config.toml
n_layer = 25
d_mlp = 384
qk_norm = false
optimizer = "muon_variant"
beta1 = 0.93
grad_clip = 2.0
decay_shape = "linear"
final_lr_fraction = 0.1
Each number is 500 + 25 x the weight over its row's rms, rounded and kept within 0 to 999. Layers, rows and columns count from 0. Numbers have three digits each. The size before them is the row's rms in percent of the matrix's.

# down: layer 13 MLP down (transposed), 384x96, rms 0.0621, rows 286-299, columns 0-95
# up: layer 13 MLP up, 384x96, rms 0.184, rows 287-300, columns 0-95
down286 102:520491480452528522495488493512482492470506513503525496529493516480491508452519544530490510487474508496431472509532523527531462530457529491554496453451474474476513529437505535502503510489520495492488521530465514475493491526485471541520514504509537488469464489508510504495501533536512497490
up287 101:541484524512481552448474471465513502497496466508452519523505509530511512497496472526526480465485494483501480517476473505524488502478468436479508474493516501498531514475510506497533505499463521553441539474489539493545487493529482488479518514506521543518488516476529525527480468529482509529
down287 104:510473473480480462485511494498539484480532546502526548544498490515489514477488435501485526481504596516505456482508477481518546513487481535510460487480486512495489492462531513475501500480499501497479482523504528516515531512496516487487499465517475549470537490482492523501480539496484511475
up288 101:520503506526532483476516452462509506476488527499493479468503463466486530476537473526456494540476500457466505508534449488506462502468500545508537485524544484497504556523494518480490489508539513519491491494518489484538508480491536501487480518483518455490468503500492513575499528480493493495
down288 101:497530511492512519466503507517512486504498493500509491473496495456521480522514520498481471469497515529530518480487525515486477517487481467429483496516521568449530524503535480500514468452503476532525460514483473488501490522514464519501475518436494522459522513520517502496511472552507499559
up289 105:479474450528511474500485488491494527542520510560501479507514483525511482460488506450481492546526586514495462505510516498501502492497507535498500490492545477492534557509499494481512473499439505477513500482479529508474505516449511476538534516490491485500505495497488493474489467540467522511
down289 106:483497487492492472510539473482501493514457520466476501487504492513541485449545504451480481522463503478477452486527501478523500546539495530510528482500506505494518486532498518488507484500501512503482466462460496552462463495467527531525496478549516539527540507528495500457524497498541513522
up290 092:504506494523527500465468506492496481451507525514507519480505505525500463505500476457456498510519565520492489527460508531546490480465442461511488529464506491519480513503525484511507490466498521477484574484545502467464516503484540497540497499525499496527550478503508518503478531491492488472
down290 093:533522498515506502516504532514497523506476507490456499529521473559475503523506527500507504478471539548479488472541505512461484507495469555484516482508510487494490502520480508443488465495494502477527495505491482546565469530506489492502489523510476515537480509518503439455526462477449506510
up291 103:519481501495525531501490507509521463501553519475538506505506491479455519490497494508515483506508506517531509452507511512494484489551532495526510464523503433483513486488481493494493463519549488483510485505481574516471502527470530460484547502502479500437446524489511489487496464521468503519
down291 110:490479504473508487512540537530479516481482473507463526486555515523504479499514534474443524517485485512503527486480509513464497509484455460474541460532505529494504520503448498519472474523498458501506492488478485509542477557542506506505502490511526563494502486473482510524443514501503517498
up292 103:506489454479510508435464535485509499523506529496462559462460505500505495515506478513492488510553531465490458511484528504519523529461487478471498508506518520504513489495538487538518531483507499452479501479467507495497495495489485507517549427491477490503501548468509508494472537528516519520
down292 100:515491494496478505472518525491492537489521441523524498528523497498483506476513500491524524494511447512498526499488508509523492463551516486511457438521508494541541471480469485477518516477492500587536491529512505496501499509535502524464475495532511500449515477506479472481521463462497468508
up293 096:440515498488546547507493520512553529527484531478439475522527482544490548488486468509502506541477495505495527519461525459510506496510525519477507472466541465507497494526477519497446490490478488505485495464544510503524503495462472509527495481485482510496468511522534510487509536493501515470
down293 085:490494498479487471514499526547539473460520486497497537450510523503524477563524512528498496493482522524485478516510483511513484480499458528501491506561487484487484507509477486474541496515516473497528495541508481493475465506491556482500522503506491432478501443508483496499459547529470508526
up294 094:524454480482508529503525475506509524481483549503480482542497509470487503478506449477496530552532519490512484507519527460530496505520476471517492468484516458487503479510476466507491561489521525517527530464515554512514487480505526497542480516542475503448472487548484506517480485476492507477
down294 094:466517521492490498521473504501522501535486486542530513477535526501498456536473499469471461533498501520479547528458465484487495494480503527495501496467499514422503547545518509521507453529491468515516486547485487487518476449516512476497496525503509495475490483497535515507480506520524454536
up295 098:453498546520533511478475518490521462479465524525476472512478507437480484433503514481481502521473553520531445498487507498500519525505540494491501522468526459484493458465498505552531522487459459480523526482502526487487518522512505513528497496522486497493522485486534524514520511506503519495
down295 095:482507519486505527497551576507530545483506502480486481469487514466445472533486507512542484504513517521486511509496524482500512502499499463511484497505517485523481477563470550481458473516488497503515524478475515460454508502496542465527509511519477493493508510476521446470542502526514504474
up296 097:501503510544526511477487521502525489491457451508486512478483507555462516501541507489503484503510516521481511504521488502538502526496500449515493519457486517510523531482475532500489537514455501493471464463470470498504530480517475471565510490493494492529508500472517495522493548498534421475
down296 096:514514489477503491509528440492475520476484463503476515485497534470510448443501477521479566516479508478531516514543508495468484500506501545510513471508499529517485521495521516485493466453542512503515496520538504519515499542501501540452521472499523544437505458487500504511525496501489483495
up297 098:497486515514474518504483480567461480488515545484492459504503508467516472498488500479522462525514445524490535502543467535507488517518499465512487527463506528476510508535501542497517448474485496507488510503471516492522488483513482515514467525490504547485471451500470516533499473519559514463
down297 103:524483466478455527482536468496488540497508467539505523507500478509528501535523528501461509460524499482478501519496522450491464540477511500487514467527510466534491482456495483511487506498505487483509453482479513492517500501470532468545499527561511476462517491544528492521479490509460514549
up298 102:493512524523554536477506521475517488538551519496519513546497474464496506501484502481471480516509520498508479472506487511473454497504508490474525521535501489528508537562487559523462566490488517519459504448482510534485478490494483476487504524488469516517507475498529497474483504469518462471
down298 105:480497493468474483494538489497543475468512452541489513474490487528478470497475436481461506461531534535525478470502452498471525491507482488539484518504509502547489520515518460529523514527556493487531507527486496508487501542456515527480479486512471504484477517486517516528504479506531531520
up299 098:520481497489475492475511456475515477522486539472511502472506530518496512512492451490499514535511471509492483499517509520489540514491466509497530505518505480459517492502528479498512457507443517514449513534540553497497485562512505520491509480525522479530459462486453551514525484527498493447
down299 096:467491487541519519528480490517496500497493489493477491537471471546494509499498551541469546464491533445498509526484502498554483510509492490475464534516491495546472510446486464493472531496511526479524501492482474460511479500513495506533477488510497517496480511472546509481479466536531527553
up300 101:476518524523502459456516551477521532510522460494520486507512466455486496493501506494499526516536487482483499523452535521503475485517512497496539479495482508470486509512537476500502472533462533520480503446487528515502541526490524465475535532481458504518534535495445476493500494519530486547